config.toml
n_layer = 9
positions = "rope"
attn_scale = 0.125
tie_embeddings = true
init_std_up = 0.0146
optimizer = "adamw"
schedule = "wsd"
steps = 8611
Each number is 128 + 32 x the weight over its row's rms, rounded and kept within 0 to 255. Layers, rows and columns count from 0. Numbers have three digits each. The size before them is the row's rms in percent of the matrix's.

# layer 3 MLP down (transposed), 512x192, rms 0.0896, rows 50-186, columns 32-63
099:148206181105181165139161114110153115109076104101101119154150111078173094121118153063124160095163
098:133169111133123118094165107175146052165046137150122117133139118115137123175169117150190147080034
100:116179113111072049088160150125090136100120065126183115114173086126122142162176134193124152114132
098:182118137159182173062125100135125138106101143117169201155165104120114178186147087150088116111087
104:167151134114083129072185152155167115131197159119139167126133138199159067086180068136141154149121
097:151132142118077152168123115112105149044115151120121124086131123114118111159100152110117118145165
098:115047129141119109103166144134193081131052197152104131168138078106104102141114151080195163161116
103:054077147111127113100127060076132202123150112096143131160202072112140144128132162146161086099110
096:160168102108099085133115132175031098150156097157142117120120137124079097160162123097141070140134
097:113093138128162138145113200147130131062100145148069114145136102087107113143115176144098128078166
102:150115093178137121149064105096141060117165139115138128101119142095162116161122134211087151152159
101:057020119126152161147109120093174170092152163105149146128111082090140103126107149060116097105162
101:129149133123062112141106118137126163144182113055132104072190130110112136117130108178146158128109
101:143088154126121088126133117159127171180153105150090125146118102172028093133138141149094121090202
095:145242116088123114134106126131123169096111145154134092138182172146134141165206179116146139095101
102:085112074096086173081201157127128110118124165061107127168107103112150145122123162155083157168068
102:110157123106128167133092092185093167110125143155199150137122088113168122183120154121152088121090
099:132122095149103066082136146145141090124162129100152082131105094123074162140103102143143108091146
102:162112093108150153125113095189121081154189093097182122134198188158060161150110217164104073105086
093:237091111102165103128125163180127133143101117141110140186103179152081127149095107170103097100076
099:149078129114150134104147142107107179114178166161078139092186155138139116104162148092146174156168
107:128161097230175088114126091144134130124135160100188162113200132114166164126081147152191105090105
094:153105067105085163132144105140093115077198165128215161159121120084134138108121135053165151100193
098:125114139180156126088180144115164157105145143053144135147108153146130122100169080098135110120101
102:141155153119138186156089129121123118125163114173142110102091079098069083100148136120134079126125
105:125051132121114102147173170112138133129150063137100055131195088087114163072121103108150127109190
097:109178153139129117060102178095139172157142157115141154120109084086071144163164147167136143097174
101:147096101082138145120095143122115147110130110086142053137112111142155128057143138119127114118130
099:133141110078149058168101128095133152162147146108109211092139157149114124157123162142187087112133
101:131186148109118163092067128173155104140130113098191178135188163175169106154113097191097118117107
093:094237129122114068124128119124138097126116163089168156144167180145117083145117121134165141124104
098:159231128132091079105045090134133106127180135154123108105197071154128084156141146112178134182123
096:182250105172154090165122179140120133106136120127127143118107154078110088180174172196111132123080
100:085167113123068095162121092116160170087132142148083097140142149180160149175078158199064150131171
089:111229171062072147107176123187095161125131120109135105148128144148094154155181150129123153098164
102:184169132170093139115104108152148136100117155129123117165082142103158096071130186159132160097144
101:163152158154117139074175135114137109149186083103117087103091143165097159111160146098165121126106
095:098202037119137158090125084083110126070096123076151143118163113101138101122106124124095122136108
095:131214112083093152117124114161124108144124096162163083157121164179125118142089104185127145122148
104:145175115152138151155117183122080165154099151089075148172135115160170106120141140106111140116154
098:000041111125067143123101125120124136124143136112143157087141094119089150147120022082157158099101
100:196071117083136161146131029124155117101156137155129165120110147184172146092152164133109118153187
097:068228113183101141120181149107149127098135111097103148083083107170133163094102107148206164097162
097:091038155153158171118120105107105168109138098113139149151095199139126164124134060156131132177049
095:159118086120104106140171128122176179155133164102105180118128141155179175128125115117193140134092
100:095000167103089169100142138119126147113105125113151120042153116116116116111159132084143102081093
100:157065122113151149148130131125150122123165120164106065175096092210119109089108165119105143104145
104:155137136126135088112118138156101165107180161136121107214142156151091133044094171153140113126203
104:066139098072138154109112154149086120131138115054078082144108073165084108103124163145148131079140
094:080176138107123133179170133060116155091130088126155090107120115167091126179109054132184139216125
097:183059163098119088103129127131157137146161128088077132103137093055137146092084103103131112094101
107:117219082101129173149076204131083150124171121102153136171142117190187129178155101135115117117171
101:100073147111134104101169137119168169094183121118163140139124120163052098143121135102115119159153
103:136074064205116194129147146116121119134206066075109096089049152152113119039118109076114173123124
100:062155108124087160141145153191132061124117141108154181119163145128143132140100120154126121127104
098:068212144168102138163151152079133169099113136080100103182163155162089161173125220111155174104134
103:076175166160131075151204146176122148073129098214090111109153164148140105105108109166138149101142
100:105145125152114134054108142129121121100117161095061172160095163073150168129098192096090136102094
102:120249102100159131175144156107079150063143160140187071160176128095100096210137138095102091150127
104:076123123181150128077138174123069115088086113083076172110119145146143119121137092095072152109116
102:101128121128142062151170119126070146141118166115100110113135141150112159134128133161089098090161
098:166197146095145120150147163179142145133102111091128097151122153157194151145154187137160130135160
101:051032126133143076170113107150116169111159148172113122173182121173101158138087153136099174132147
096:136047136176124151098164118131192148153120101068147079141164172138126111140121117129090159114083
099:135144122177159094060156086159123088110143149185172088102170108130144090158140058114162045138105
102:093155096177121125112149114120091206185164067129161122077213147156152159141131146163112163063137
099:147055120135123097126142115116117145125106207150178114206137141119147124115142086123121153131075
102:117187094139132126158155152152129115087166137152102102117097149102151130085119149074144074062105
102:108061097108124102147123162088088130141103165126095093162101117124111137185182108014145095121128
102:118097108122146080099100115158157131118140154140114117145101113182110089115129159107136133146134
098:131105160152147180126087158104117137132083164094077088150174136158087091112104175093143118113101
098:127078165121139152150161180076118191127103121136174156088071140139145151115131159053124112079189
095:126083134153121086207133094139077093129124090103128148104080126204133094121155159123195115152125
098:199095082123147117145130118136103148138144096183138090162111168109149159166164163094160118164160
105:178177051076135105080093153124113100137084125177122119099141138175144136183152117128179194123147
102:120115083159074158122130122180090093131227094121185201101143147156130151124152097085101147106183
097:136212156114111120080080082115167084134107127093134130152123102091106108106078147136172180164095
098:188180099152190064141132146143186099081133138063199120128101156162161090092161105076088174042127
095:102012156157146146138135144117109106094154127142114172162134115101136141153179050057192120218122
101:052154078110123150149181140111145085148132116135094132105150165102136182134127082068102133169146
101:106189124112154116154130026143128115118102149087105125140158126150120074175122183103122151119112
098:088077116131101133177120124075146113157187159074130146139064124099129126039188105098138128144165
097:155114153120137116128149148152148110146126168074181159124117106131127148061114088142104172085074
101:104166066146132175124118156172119135134126109154132195108130102067104167063133098115090118181094
100:174205120108123150179109174180104143143097162107104139134099147147082065223092207119145106147121
100:086114122114112141180186154201100089097176122126132155148160133154098132162094104098082193145131
098:068170152122147125162166111094156154134090158081128135146097123171143127122149128091121113173117
095:184255127150173101129090099117158071115083139024172176160131145167141136155130179162133171182096
094:118196173173084089048101155131161151179171092169150152099148160113174126078115190169190146129086
101:121071115158181166160169116168105150179194197101148102125114142162075095099197118116125165127136
092:116152174112116184156154132126137125165097165100183103176093159086150112161165073083157112142119
103:222176121112118179139108150150170154130126103111096100189139147128167065150145074182070113173083
106:105166083136092123106133151110162153103105159118160191164118082107116115127135119157107083131167
101:136094168143067174136169094138129146089151155077152142167123124103124111157079145100130100162106
099:126155150104126147161167138126091165143106167131143154217147195164096113153098077199099119167160
100:126044131155107137087128168097117084115179148100084157135147153122134118022117146169088094104198
104:115158100154128128148116145122152111169114128102071155152079169098066137145152135087097130153156
099:104239120058106088118098131112140127144149121123116158109091142135086110150092122101162117137111
098:075140129179110080097166137097149131128096162034080124128155160122125129199055133098132146128088
101:192014127153118100131072102175130111185170176146101178162120145145163143051120106121176157144148
097:155063145122201141114083135137097172155122086170184118091152106148153142116147114091121138116143
107:112152139143084102150059131150088121085113116174132160120090132098137139122092031171138092156191
101:116171074096132100151127129078174148129147167175126186150118165084124156073113132164149090163084
100:139114155086078085137151191115146158095248131162121137167119114159179102122158147170122141190221
097:103168107146091157144102139123121125156118164145152096175121134106090099224157184182091084055138
101:092173206187138107121137131143141111111110138101125102161144148116130151135166128109116094137147
106:120103128164139159156137071179146176100111124118179115160090074109142096121114197109124128080138
099:108142169137183127141151167039071149120106123138112131130181131129121109158081109106161119157124
096:152195131150145140146110142099144110166083101122104140112106117120155110115186068185048147127173
104:188183144089107151063143162137086105125108132132138071104121139197102095116139159162118196202106
095:029143142106111185112128090085110125083092133178135082186114134139150122111087185064049120198161
102:099147160118137122154102148121102132128123129144086129162151126130157143204131073088127121132117
099:110117125157080177143166132084123134123135090127158121182105085082110089143135124180126176108083
101:155106102128114108139121128141115104111111120141123116057147118149112139135106082094154143169122
097:113046164128163153168167120135139148107108137173106110132102165110112116148108129036217146166109
098:081191119143127101173156096080117114085107156086183074113103131068140110150146133163140106113155
103:172100105129151093139090087107063063150165149110142142176145146118116131169173145126141172155126
101:186065125065101125112096102099137181133058120227124094149115110121126135130151135169094170170111
108:138216138107199137092204155110121157183110153138120161193105187143178113106165024121119118091140
106:143148099103206104144144098123118088129120165109124151110142110095147156165160148133110187179167
097:088073185089104092117122138153108122109208153132106056121136077087149130122105127135178176082140
103:219203149074143096112130113092107116110089154136110144147132146131121054150172222109113065149127
102:115046124182126151153131155082114113123194140162122144120088157105094105131061125189125132173090
094:168202100167087157160096098139154179142195101130146112171120143144077124152073080181122082125086
102:202176131148173128093106158139173176084097149145094078119140101158076179091110079122191089135146
101:179077098170120077108101046023120139109125119123093156109108114065118078105120167101105180089126
103:147179138127131130177148091115121116126194069102088135110072177192147103113154104149150158136105
099:141155138094165148170149118049117142113102082134144102115114174086133134129111154089112104097137
099:146172137147188177097139115062080143174107117114147097181136172109149097167097156077124099098116
097:143197131136183170177093106072082104132121155123104152129152151086142135092167063151106172160098
103:179180148167096115121142089143157136104181073160125100148079129147122185116151134169101162113129
098:079117105095153110149081122125131170122075153123157104110096151087137090128117151090081131183091
100:056169165053139111116135136145160212089087121093173076094144142104146140169114129132067130180082
099:122049125081122142073094104109109134114153152199054093104160140163138102094144213120127173158144
103:143098150166161095192170141133086077138141155122048161158114116088101124073146177131121117155166
094:140102118199146094078138127132136108165148107114152140104093108149167124152121136108116089079203
104:170192105156115140181173117144116112115082117119086104137109094161129111121034155082113080164213
# layer 3 MLP gate, 512x192, rms 0.0936, rows 51-187, columns 32-63
096:110124132105114065095143141137143099104104089147131135161085161132188122147192051058166144147091
104:112107123145148202035088166123128108158123087107121139081230126054141178159111127138178144090089
097:030141102175093119074105147136086092136131170170107165161056125165173063131117141125131109196182
104:125102074125142145027206146084168151102129150187122137124109110115112146085105113134121157148105
097:114079092139119077137142176120168163103120132150100150081172134094112107151107127145143138111165
097:159159144146143166135053126127148165223123130117130078120188143123100097126088180143145154106078
104:105101118100179107108143115137166127160161172158022118124137145141131158108086124071111146143122
094:172149145100127161106108139155154130085143106145152102127180188128135138163181143117155136139150
097:116132119159117155111066137156171106161037145150115090104166141099135127071138096143099155088158
098:123176137125157188094093126169128143081099157090146141157142159137180121123100112142106140166088
102:104176095091128113125208177119063117164138121107139181130106128146101143102104085092158128145131
101:112054144164142153035094084114184123077095185176173172114097100187113125106083108113124150107101
098:130061089152110148030120151109135128116135095158107060134123137138105142099144116128167107177112
099:156085132057119115143133104145130147143107126072107122123166122150106084082170142120222125131098
107:170090171102124176156069123099104164198115164133101119170158135145106142114154072122128144178138
101:084121128139110130067137118140075135154133119071181111144075096114121073191130159110123121109084
100:109110190141114093106104127083096110081084182122125063151106168142119143099143156154164138140185
102:130104133141119153160166092130188084110162176140135137123077121111121148089112122142135084098079
095:084112137104147123179165108112152113116085083159100163078123088164136146132178089062123106102116
090:105129196112141135121154152126141120081142147100139150199124174170122088159078110125073125117126
103:100165126059138187127188123099153166109133081136125145127129151100090144088128080131104186065107
096:164112057131088165110080164149105151094147133166215162116141143167164122145138112098170118099093
099:160100133133171124085115160135165116120131137150129109133183127097142147136077175148116161159133
102:147085133158079057092065142127160103099107135128074105129110121131119141070119161134126136138112
107:147080120115143152115109128115160119173125156153150131097104144102066141106131168113115162145078
099:108135165095139131114131174192139085117104119116119139145172175138143091125139134114102149109098
103:126172117159100125112178122123159135101121141110161195102107102144113166139159144149153147061160
099:109097147124099130134110147077094139175125146152134177178104189162099137115124101116176137134137
103:189105073122130202133123118151135139137128068188120068151134123197108132196128156166116179158137
094:088132147063106128137209141128063068146178177133106105149140116088133150150120122148197190095143
098:159135115129092116057087099110133153094111154159100112125194117167178107152141129153129091206161
103:144100172117176140120147094152188122201118115109091126170168155162123127131073141118084146177179
101:157069099124133149130172042164116155119140079139136138102085128127122177080146129108128106109142
091:121128157117072087112097106109098085162120101082125131154186062146105123103089159114127148139152
097:117098152052061076150177163095140104059108120077100147112102162098162105080087147093124123078120
106:142061141176117141056129148140123122175139132138069135113150151152121177080111092126115167122107
094:136074134109169105083075115124119122120157135160149155062194147065100151058081122115132148121140
091:086122117111159178141210107121169146133086135147143137128232179085120124124095112138152129156127
101:158097160112113101072046199154097104140094136122103102146102181137055127132172098118138056105085
106:064129128125142133127060146085176086106123168125161088120104076135119197150155091104150149086148
100:126100220091107092109087130185160113102156156109129094138156204145082197106142072139185109115070
096:148094139059139135167108116122125115129188162147101149144134096152116168134117139084086179136101
096:127132110160123108132142139147153120091144182172126123143168131096130108138156137094119099124115
091:075186094074124115186121110148112171136097132150143128125117111157119080067072130171171136086114
101:134128171116146103158075083149160140133111121128155095144139096160107158124134089147144137126096
096:162104127091164167117101124142077085119135120140112093137138135187151140124121168120120135146016
099:125096118135162159136130131156194138097147136092113093118148127133156146098089115105100126137121
103:149128163065096093104131139160138106146155139121108155113122120166085170093094083136165127103132
094:121113153105102089151110126085103063142114106156140121127138149118154168160158080182155100137148
094:103099063160123114092089209043152106116138146104108129123100119109119131120094129064096147112148
110:125126138116127140112128138096113136180097086173082145133080126219144134095137124140078159106154
100:079078124102109147105135101103200170100172191093141119203088106137097104120143108111144140148103
105:143137122118171133114085151131110074144096141110103151130120146123089121063103143117160165120071
103:092152166096103136100146076053165169138110106128136150188152132117049131132090123153121180109174
093:101139155167101115058113130114139085118147089144178128121140120134089120124040155148166153121135
102:157129097140121189132121093127192108097208132154121111178111098173175133164149149156143132120089
096:154096116106138099170139171150074128136162073153170113062152143169040085150128093127162088158154
100:143131100193125096109113132123118172114194169108175099133142140175115115151117144086143141109128
104:069101142071133124180149117165101143142153115101148065156071127082117193143130075132179180142113
100:149095108114121149091141136097093118156089082166094207064157125126088107068126147139086111113099
095:172173111108121146141161138198076151160129102091164112110159173177122113160143121113124151112106
098:111099128105070128166164124096133094103132108088162107090148143134075138105125144150095147120105
100:118140124153164192069100148107198107183148160151169113136129149102114114167139136110165116123136
103:111122175149110076104101176124125150122111126135148136131185119213140115146060087190199134161104
103:136134151102130135034114144140128113071099126143110089149170151107129147080153114133124096161126
097:085128137148151130130111149142156126108131111149099108086161171166178093099095143179081114157085
100:085131144106092147127154129164157110109114085173149123163170120120147141069110121165155183170137
098:171106131129165122131117123154137099151171103134146113114139098195127110077186133122156167126058
098:130056148126101095079112174172103102195136172145065184119155167099091152091088121088132127148146
105:158140165162141122061113101108104124137129165148156143115148181118142122106107048149090182165131
101:092107124165110125143172125099116055136121129095106105165107153125098152080147165096133153090128
096:126127128094140114132128206146135165122119163148128152158159154079105107156194107112124122169147
098:147069146107163169102142133110115160121113113118068107126121166156199197084139122134144129154142
104:170090140102099146142168068171083081120153151099139124140087205126160126158126108089146138160102
104:121058131137098127104183136152170110144084110130114114119138170123101237110100083152089106134106
097:143096092133081123117100168187111121130091159142134188098141116120124151184109131131186221073136
099:106129115079144179109135120160170134168088224135129099079171114121149145131075139104165135168100
103:155119053121126127157122091105140117156178129136090155064099135125119131093064179130116146136163
102:170144142145120073128125149170106132158120126136095074151108212142090134085161147134156178184100
092:126111097134164137118102113196138101103090133149119161124110127132112154152104149116129127111079
096:120123155124107125099097158183082136219077111086128158157118170051097164143098131159143216075162
101:109122125093105108056102115122143154138150131149132176126175104065160116148136125109151117084116
098:106112074162108111072140080147076163172127157141097151149111181103096136155114076141154144200143
107:117138125080124105079148151191119075101120099188133166174113122118106169058069121130179198135096
099:173098135120077114145148132151150144133217131167130108178156086102160136119066081091116143105142
097:113103092106156134110186195105146169121098019127165123141179079144080145163130145070113098166099
094:094088109137087153094104142096068110099176110140146113079100208157107159148123161059116194163144
094:111086140154080114101072124145137152106175147137150186083160100142123093140077129160155114109101
102:163164132134097091130142152136125138117125127182144093146167103189179115142109163173162167195073
090:168115134088113118185125149088114097111206138122115120092141116125141103151130120148096132113129
100:098093134145161104106142138131122147119131131155051107088153123109074144099175135094124136129074
105:154118077179116146118111183070143100109126168119199142114088187131126144116143134115190118132118
102:090107078126115111116215128157137147091134116162133150133108130109130161140058089109132200131149
101:153103103102096194127101109162174091127118129138130173174082196091146132117145050169114155158067
102:078112173132139119094133122185150090147170101110140176072135165102127101153143119115169124126178
103:146125136114097074063067079137142117122101122130121195143157097122132128081148181130140173120171
094:189135186092127162140128127118081153184116137157078137168156092148156106114077105110145171142095
100:111095168051087079120099116104177141140209108072103115046137067128118144134144106115119154116110
098:160124116125063121091088071090062118169176106135160152078137113132121131138089135125112144149121
101:134083095116098109113179144120129197157135142187146143086153145132112104097124086108085157115133
101:195109156136104220173147102174129134151155165081112122129141118156157138100104100097131124098134
101:195088161114067154074158074133128114093139092195134141083110104130104141117108117060107128181162
102:110131060093113154116141150120130141093079158084102148141132173180166158078125117134151174157068
102:133062151150127075146173175142156098144135108156177147123172109129089075114142070133083181104161
100:077134132143130109129085142207100173139132102182138133121203096115082128121126156064170109112115
103:141089124051113119092149111122130131118126107127154166133172180177077120195143091135167159144095
102:143151128051093132093145093136109079149077116125167105075156158120132168138050116102149135186165
093:119061095137060122132108154053085149023105158120186090110147088141133086130101139091135142134185
095:120149178116164139084162204107046143077107077092110097121133136182213107144160148094098180177163
099:145104118114167100121128075117143134145163143162153124125101156189063109107100137099172154144024
101:161066141142050139129144115178028063115121103170149200127119105118094105059163151109153102193140
102:127120029128085165103147101156133093136154162109101113153152180171147119128100134060165124108164
102:127165065164104095130119161168079177151101147164199092112167147154137093148091122105116086132129
090:092147096086094144128116150149113158171116170101096174121144131131172074079137121139129119107151
094:135107107156066085146154180103147179173149160138189119132128139144169083097126079117179161118137
103:136083119167105202150144096110099086149153121196097132141089140161159119096146146078128165139100
100:128117144126108102149089112109136124192130132199131209130082073098075114064114083135134191073122
110:124151154133144116049133132137163189098153122141085163102173143129157103091159140120144216129126
105:208118114131086159152173121151096060143153150137079101127164090118105176106049152124135140132117
098:148161102141088116147097222193132092095171110100170090150091115131135110146183130073151104139040
109:106144124128172190105077172106089164150197138140101131120101110099080160129106082091178122189128
107:171061157091164076078121158094090142109198083152111154102123145148122097079108158118146172155108
093:168145126143131139088105145179182135098066162142120138184133128132139161128115151136121127110103
108:143063087115205131151154131107106150122126133122091105115083145126166110160149143140153094092103
100:115070154098109071153088108154105117158087155148145119089163107128119072087178079139143148121078
105:187092138196138185071158123141186132169125165175154148141179178084159090116079153140146105136196
101:144095111116122203135158153113183115124130111167057147132090175111091127079080116097166172121155
098:163141140145090079097084066149130061142060084117150091139140128151157134137083109139158079163106
100:051075084099123075107139126143148114138102124131107120160169131126072167105072057139158149178121
101:128116141135099119149077155134110133148110197123125077138075211119093138190107152111120105119060
102:124138105126131107133113135160119148114146115147150130149108161138121095100136187127088111102080
103:118131150149114173100128162117110104155076133089144193136097157120116114122112114155107129159163
090:136164147158123123124183128164094136138151126108130186157068134144111123108099095092125110081099
109:128132208169111113106104104084095131107146175138145177120147148149153130140155087102093131098187
099:153140154115125136102110128139135060171113156128162172157147201121132097079135131115113106186135
104:171120104176122119138169150147161057174152135177095168169119147118106153064122141113137129190151
098:155142114102153095075116162145116180099142190145153060118146117174087110140129155120199110078091
# layer 3 MLP up, 512x192, rms 0.0898, rows 51-187, columns 32-63
103:065079110061089100095129098119130102142114091119122087102138155142192170142170042095141118100110
101:175124095124154162106113152083137217118116117147159097120112125152120131159129144093136111099060
097:133121125119106115146117102189095094092106158139109106134108161129107169120161114108114132111145
106:085126143122098204114088175127137108144116116122098132114167138096123141138143136098094211172109
094:134119099053123118121100187107107211117075103105104154080133083101066130109151151133113125095127
099:138115187116114119144116110139173059054070119124144130161075115201091174101106121080125084119121
103:136098079187151206101080078155194137122154130127143142166160039134178130109111119140104162088134
095:088073165099095109202100073173124201096087126161170147123148128137112183111077102154117132222166
097:155143136119112091092115162116122162128137065149203142152197159188142077133173131132145207122159
102:094120115136103137055135154163187166159164189121160137089120107078113144159046159125130160155129
103:098120172108154202123103129163141134046090116148160118179112158121119116167116127186116089105185
100:177083127060158111130135105154079177118164088094141145089141161216173122132163124133128125111110
101:125090130072065142111097145107117150130114093129164082139166106149093139197167110197180164073149
095:117127102150190128094146155157146150124133098129123102048142160124128077137176149136176078120107
101:107096146109176132136133168166173150108143085099162112082200111129108165118136111100096106101104
097:131101087124162152125173103140142093154124148091159176106126136105099152155164115115138109076057
100:179112160102090135183157166137157123131092083098111103128127112126075098099088114139121119115126
103:116151110153170120163119167133103099133205131148095066166111123102105144143132086127121157139144
091:138103127129117158088178082146139155126148116122164076080111166166116162178124094096122101161075
097:130076155109101090093161070113147171150132127128113091084174109106118152087229130127071202137156
105:104096093091168117125100087167118140119133146156088142106142131104125177157153170141166089139106
097:167141140145172073134124146129182106149122152119116101151139202113204173174095114154114139072086
096:122112121145110140162132090075156114095169148127089138178082134138121163110154111066134119090101
104:125110193090115110155119129134136142204122105126134122115144146076152178129098090126147166081181
107:069100101144104161135108129113175139107119053071141156114205080145137139099141130144092120117170
096:142126157166089151082109218105151091109111107157078124178102093192093117116155150097126202131123
100:124099072186138163115163121173121099105146116122129067110181100167149111123134181168122040155092
099:107179147156171140165083166154127159161159159183158132113186132221148125134121113137135082102138
100:120163091137107186111134104148083185091151129104162170054149089164112126201124166147113180085137
095:145098108115110085134153111114112076155127163123120114085123149121125157135154136106190099090153
095:122127136103054086097080083136136151067137137161080140157158088174171078128126146159151105197144
099:146153159114175141123148083143158147126118095176090106163109180140132138133115139118071142152114
101:120130166071124118152152105137146110170092065122124151166106088091145200133078127115141100172165
089:097151122131120162110146166156152060100164146134128110109149168142102128119124096140175098153083
101:186166070078165116167137181106132132114128102166119136159064132112144115086075148104101124080149
105:085172156155052177074158162158062148115166098108125131127161071099079127104140140137143148112182
095:068113162095203129140122115125140133126200117199157164124079125123118137140094167105104136176135
097:156136093125135219148164062173139124099131173120164116111178148101189168075130129180159100136106
103:165125152108121153100080167149064169107125165143210106166124087117129142156099086206106107085154
102:189129136166066062161164110175187097098114155116114110155138172157118019161183186156133162114131
097:125158126140142145096134102107077049071158081166099119129132093138123131122112117113120127112147
096:144121115122148089121122111124129171169111078136116127108131118108156114148053132159136165113066
096:129104154134151162123122114136145129200135132134098165133117177121110122137060152085148150101095
096:165071121152110175083130159185107132100101125144105130105155129108104161107078086095137106148093
098:184109099107160161106108093065151127152100163121127109119061153096110144100099150101143129169143
100:167087123081147120144150156176064045114120169126112098160133148101195136140138152103146110128085
103:104141191117130124099090068150178174125140168147092129118168091151126108104099146064177131134083
104:082131072184089171149160167188143092099098120062102107155080107105144143119192119139119145081168
094:193041176076109119189150117158143141083200120092151093129148180163187097179146130179178110090096
093:136127108092128114092203085191151159178062134174099109068134088151123098175132096162182147111137
111:150082066147162156156173161067152138147155090114135117084101163143126135092132132125096127156134
102:104100145148115135093100149090162121152139184134116176140137153073143123095155108114113125106134
100:123091102161132180155196111178214107096134136162083116088128178177177104141066124082120157083122
100:148118223174099135131096154112115169156166093094104168141128163138113120110092138119165137140150
093:091126174167130116105139212138063142104122072081157065134166103138104155149138145113162129083113
105:128115111150151168103154126159127119097103164120146137196097120156151098117129119173072126123063
097:099177089160109113117152110116074120111127121126129132131065116125109081148080161137027160088120
100:104146130133158113096113121098115137126126142143134114139157044122151142178129148062073135089122
107:200102163138128066153161146168119201101117159083108121119152125129072039113178150104146188127154
098:144144145146130105085198117067191204151124134107157073131093158080113098131142103167127138133120
097:185121160082105097077176178144146152104113122122201115115164097136122125145129156160108121118136
103:134133102149173097148113150090128114132100136135087124150139109084103155124206173150151131107114
099:148155154161144145131165135102161145156067118057114083101134105148112097127158201128094145083157
097:172139131148171115126191118187099125085183097148148168122136160146182129114093131166151101183124
102:117148120105135110128115194139081125110118108096158104118108157156055065128143072141130101115193
095:159094063098141145169137131054086135148132105101216095147125158126144170148096142074127102102202
103:076137117129116179145118068114130139104079118140174100151154111118095173115103167110145115172141
099:129159123078116136155160159086093133133037130138108116196061146157110173119181108103136072127185
095:107192122121122140086155113055169140096116140170159145135089152159131087097172084193103108106202
100:156122196133108162121178083083141183099178116149134165106202127165080144150131151114116109109092
099:121154092093111186132127092164094129132113157131145089114142083113130164162146133202135098084152
094:167137127074192084116183124132177089136122139119132126109133107138165135132064149144137124140103
100:087157159119120112069133138117157093107173157120082195078159132136192139114114073080172143144093
105:125103130122144109140078166098134171120170136122099099155193089108094110138166150149139134129120
104:152100177056130183156168156087116132091117158086125127174143158179148093108188133131186106119109
096:124112089138126114153119131098155121082183103120116179101112155184112155112122112116136155102124
098:122135086100129137132080195104066113197155142115087132147102194177120131165132132105186100171192
099:115131152153130132159106138106083116165108113137110122170179132124166119120137176145139062199128
101:130097099128065131174081107174152122064168029120127137121147137156166113136157120151125169103165
092:142120123133112199076091121113143156115064123127132164097131116162163159160137170081120138124104
101:106177139090189112167152121090175099132112074089105125144172056142107157145132106136102096132116
097:135137139093094134107112220155159081188112106138100093105096120102093128167123110093081116171167
105:107131129118064150117176135148049142111101117092096196089087075156134100110188077110146138120095
103:107182106088144125078144133128114130100167114125208163159120125105131152113115125148170153115084
101:148184126156124153145168171149154123130171178120171164131134079174094151165153115139148149063128
096:131135149155153129142103112071101156111183117067119090155158128150134143086145145145115132113064
096:059101111136156128124114133064151133065115109133129187063134137070125145142063163046124164053134
094:114126151103091117140130092111109141117114084145129095125164092130143094153109143116137118180117
098:127107089168138100106115149151160105149187162203085107137130128154154144105125109160154160126132
089:147097082120151187200147124131129107176076178056107147123141202167147175128144133088102079119090
103:141110126144110156148112166176161131110158103176080100154133145153089133096129150099123144125087
106:115120121084107094159074100143127135155154132144156075096143114158155130187164172101106121122123
103:144104184114097110141095136170116106099144117109115166180095157163141092110130136154138079135114
098:166112139088103145114043124133085203180103083169130169191150139120080166112140083172136178128127
100:129134164106140098119153084161119117114137186148093134101086110151117098136178145159160095116074
104:093143119190153116214160177144146125099095099095130045110116118078107121054110149173135119177137
098:145118145103118096141181120135096195122121212173111150139117198179111106115062076133143096171083
100:126197177129065081156117170158141124142146108085181157138131139138146089114096119139109118094166
103:123069143164064107146114124173136104172089133198065143138101113206104112103144050111186129114111
098:059129106204159131076130159103095156154096103101155110150094153129139155140165112104159110119113
107:137135146160114143133102082088150129143117157062105137178120099106106148095138184138110150162128
100:135135162168182141109074131114131127117096158161178110168163166041081160053132144150156090188119
099:151108112190130152119138155123109151083186114117134171180148108165082075090150114140125098131191
099:134111088131127099149147116093190141167132127116150106052133083150119082117090139102094133057123
101:046195224180138117112076113131166151089104157086094105164170114111069144135119146089149159085133
107:102076107103215119113089154107097176141174101146132095161110159099126126163135159121118086130165
103:099142127148097132120181156145100169109149068144121102214124154118071142161094142122168164162091
096:124101097138117147143138140141159074102169126145088132157096162174098122138078175087156086126070
102:111095135128165129103123156196065051078124137081085161090111169161127139136098161092118174115146
094:153108078110109164144150125093129099115149119117145153142141174114110115137075122107086106128149
100:110128161073112201144091091102117153176156105144134145156134125095129149111093120173096164117143
096:106155115131135126061159175140160123149125087111115124085136114124154112136128169186119149143098
102:120154188093118197117155117157098157144152145107139111105107159088181171211149106142154169153138
085:197134153154163151095163114102160137114125085168132114114085175128114171187083143083135125160104
096:180123115180140073096161119065146110164140136138147077144159131140146136112091117179152157169151
104:157067109129086099116073100098119098113187097086155159103145058119105131128194078096121180034096
101:137146098135143050117099096127138176124098147111141139137109123130126135120144128113135108105122
109:180115100133137162094169116110145134155119190134126170098091174132100107076135108128102123137062
104:137180088132147098069092136148126072102124159175108156053124050148121137078176125115114140141111
095:119113139153090087136129165143153161136114114159138171145152127197104113125146145154128149097079
106:142145131143188108121107168111158135118143069156117102112094111122147175101140101093090115109099
106:112196090176134089127131174135134106123082156119148101114165121113071154139147064193143132148133
094:218096175082120204111134111192152171130199171114191123119132134095166085167122104115165136145168
104:143080155129173099160117118121101156132114108210121111118063154082124145161091159117121164115065
098:112119099117096127128085086117113084175150103130082155121143116102165136138097101114136129129130
109:146163159083152126113138080116170192171106142141154140171118139096178136121166101154146116056116
097:164111156161140134133102106107129147179148099162109153160160106137085142085137092114216075103120
096:113142118103142110108128141104141116135108101163108134065097140116130152151106108069134121107083
100:068136142136156168131144095139106161145108076110191057160130118131090140114119111099161084159145
105:153110122114141164152232102092135106144172125131191138146132171101113181112082112102113194149105
100:132138134166109131112166140151123087110095097142141123132127165121081142119140110159115124137135
102:113137106124101129131110164124098152138124110123155129097100156089117142160127124114138154129136
090:131142076136159176137165156098134108122123096129093102113124081104162161097144114107072149128167
107:164104147110109133117185093187125107133107073120193075113127173069138101150047167129136065142097
096:106116109144100186104144150136183143131142090147091106113142079142124099142080177069127108129114
102:133111106139067121152132116111111093147107101144145163136114200154124152149118095115167121174169
101:105165129110117149144098134126080168095181168143152073089179069150179112131141100126146106121144